python train.py --head_dim=64 --vocab_size=1208 --bias="all" --tie_word_embeddings=true --parallel_block=false --init="orth" --init_std_up=0.0712 --optimizer="soap_variant" --lr_head=0.00876 --decay_shape="linear" --final_lr_fraction=0.0
Each number is 50 + 15 x the weight over its row's rms, rounded and kept within 0 to 99. Layers, rows and columns count from 0. The size before them is the row's rms in percent of the matrix's.

# layer 8 attention query, 128x128, rms 0.209, rows 0-5, columns 0-127
105:53 40 45 76 43 33 52 37 43 47 56 46 38 47 59 66 37 34 70 39 45 59 28 66 36 50 87 42 57 81 46 56 44 27 50 48 45 27 29 62 55 58 38 71 26 81 29 56 43 66 98 32 55 40 37 72 61 34 80 22 43 42 51 65 38 49 36 66 85 59 59 56 61 42 34 35 65 40 63 43 43 40 30 33 27 48 60 54 62 50 44 70 40 41 49 67 27 55 49 70 35 59 53 37 68 48 47 55 57 21 38 47 52 54 47 60 51 78 31 70 40 52 59 53 24 63 29 37
097:42 40 73 27 38 64 77 33 36 53 39 43 57 59 39 89 26 56 39 43 38 50 54 43 71 60 50 69 33 34 44 32 38 67 70 48 40 63 48 31 71 40 34 46 59 67 55 45 35 24 43 45 48 67 65 00 62 62 67 26 22 40 29 42 52 72 63 65 48 38 75 48 33 61 52 56 85 50 47 37 50 34 39 52 46 51 43 37 65 28 50 51 54 51 39 44 63 32 63 71 80 45 46 57 44 28 51 50 32 42 37 57 66 65 46 82 38 53 40 65 45 31 66 68 67 42 47 39
107:52 44 18 62 83 51 44 52 25 49 32 99 64 46 60 69 50 37 53 54 34 77 73 63 37 49 18 56 52 56 30 59 60 52 49 52 45 39 47 40 52 74 76 47 42 38 53 47 41 66 46 79 30 18 38 57 68 27 44 45 54 57 29 84 80 30 48 47 31 47 46 40 68 87 37 56 35 32 55 16 29 43 62 51 39 44 57 46 54 69 54 74 66 49 56 42 49 46 47 53 48 53 31 46 54 61 48 49 63 41 50 53 52 43 45 60 57 32 46 25 33 32 64 51 51 40 40 80
108:29 56 35 56 60 33 67 43 27 53 68 60 55 72 71 37 20 32 45 67 51 72 31 54 45 35 28 54 26 50 69 48 78 70 57 23 59 78 58 55 44 29 45 58 63 45 81 33 34 54 03 74 43 34 64 54 63 57 55 47 53 62 59 49 42 47 51 40 34 60 50 48 59 82 61 62 54 55 40 41 48 50 63 46 32 35 71 50 33 66 62 42 55 53 39 25 94 47 63 64 80 78 38 38 56 61 49 31 54 53 55 55 42 62 41 40 65 26 37 46 78 46 64 56 54 54 46 60
105:36 45 35 64 47 67 64 53 60 70 86 75 43 53 34 37 55 26 53 35 56 28 47 72 35 33 55 50 55 50 45 28 70 63 37 54 52 29 54 07 36 71 45 44 16 38 36 61 71 72 72 74 35 23 46 49 57 72 70 63 73 40 46 38 25 23 53 56 21 71 42 35 35 69 52 61 35 46 38 45 42 74 68 65 70 48 34 29 34 58 69 64 49 37 69 46 34 56 53 24 21 54 59 50 49 57 46 56 50 42 63 65 53 26 43 52 55 61 57 59 43 66 49 42 56 54 38 53
105:67 58 52 18 70 64 42 39 33 50 44 49 63 81 33 73 35 47 55 33 63 65 47 33 34 70 53 69 31 71 49 55 38 55 51 32 65 50 81 46 51 16 59 44 64 48 80 69 39 41 31 50 56 49 20 50 60 49 69 38 56 51 67 34 63 79 52 39 37 42 55 39 41 48 48 31 51 41 27 45 23 58 64 31 55 17 33 45 62 55 46 24 44 57 55 52 61 34 43 20 48 62 52 60 31 34 77 57 62 68 53 30 81 61 71 29 72 38 63 48 48 43 46 46 77 40 53 65
# layer 8 attention key, 128x128, rms 0.211, rows 0-4, columns 0-127
093:44 65 73 65 43 56 51 25 50 38 55 68 68 67 47 62 48 13 99 27 52 28 51 52 42 33 90 67 37 31 38 37 07 69 27 58 57 50 48 48 48 74 19 76 56 52 64 54 47 55 30 60 46 31 19 62 63 62 54 50 46 31 47 50 40 49 41 53 63 48 59 41 40 54 43 53 61 36 30 26 55 39 47 56 43 66 58 58 49 49 50 27 75 50 52 48 35 51 47 49 52 51 54 60 56 48 52 27 87 43 39 42 68 33 40 42 52 66 54 70 54 67 55 45 52 68 62 18
109:46 71 50 30 79 43 29 79 62 37 68 50 66 55 28 48 61 55 26 69 45 51 39 88 47 59 67 45 29 76 68 31 45 59 37 52 64 56 68 62 48 45 47 44 61 53 69 67 29 37 63 47 42 58 80 59 75 82 64 52 48 56 63 54 66 54 51 35 47 60 54 55 33 28 44 44 68 63 51 49 77 51 62 61 36 48 86 59 66 41 41 57 37 42 41 44 80 53 82 40 44 51 61 52 50 55 20 35 26 42 59 26 32 42 49 64 47 50 31 37 41 26 23 59 50 29 29 37
114:29 43 30 54 51 50 53 41 47 53 67 74 22 44 42 90 58 55 52 40 59 64 53 41 77 33 31 75 65 49 54 77 57 60 54 58 56 58 68 26 35 42 44 37 35 28 53 41 81 58 54 75 27 17 54 51 36 33 61 38 49 41 41 53 57 47 53 44 30 48 48 22 36 58 62 27 75 39 45 46 11 34 83 37 80 36 51 37 47 60 75 56 64 35 46 57 34 50 52 70 50 67 53 48 50 52 40 45 59 49 40 42 70 77 42 51 75 53 52 42 56 63 91 47 37 44 54 66
101:54 58 44 64 63 45 48 81 58 72 47 49 24 31 57 37 47 40 26 53 48 48 48 69 44 43 37 76 52 68 51 84 85 41 58 19 75 38 20 44 37 52 58 57 45 48 76 50 61 38 41 74 69 32 61 48 59 44 52 36 41 27 58 54 83 72 40 48 45 73 53 40 53 41 68 19 64 69 25 38 30 23 34 41 46 40 50 34 35 48 86 55 29 38 58 51 60 72 75 56 69 57 55 39 70 51 49 49 75 53 55 48 48 56 35 53 56 20 53 51 63 40 75 62 48 55 48 45
105:39 42 22 46 14 60 41 37 37 48 53 61 72 72 69 36 47 33 46 60 54 79 44 57 57 49 47 57 67 44 53 79 48 24 59 31 49 52 45 30 36 30 77 48 20 43 46 43 75 37 30 56 40 38 27 63 38 49 58 67 35 32 30 60 54 45 48 34 48 49 45 41 39 52 57 24 22 69 60 44 74 40 67 43 61 42 43 19 71 38 82 83 56 36 67 66 32 44 50 67 35 68 47 38 64 48 70 33 69 55 32 66 73 49 65 46 58 43 57 44 46 56 66 29 66 63 71 60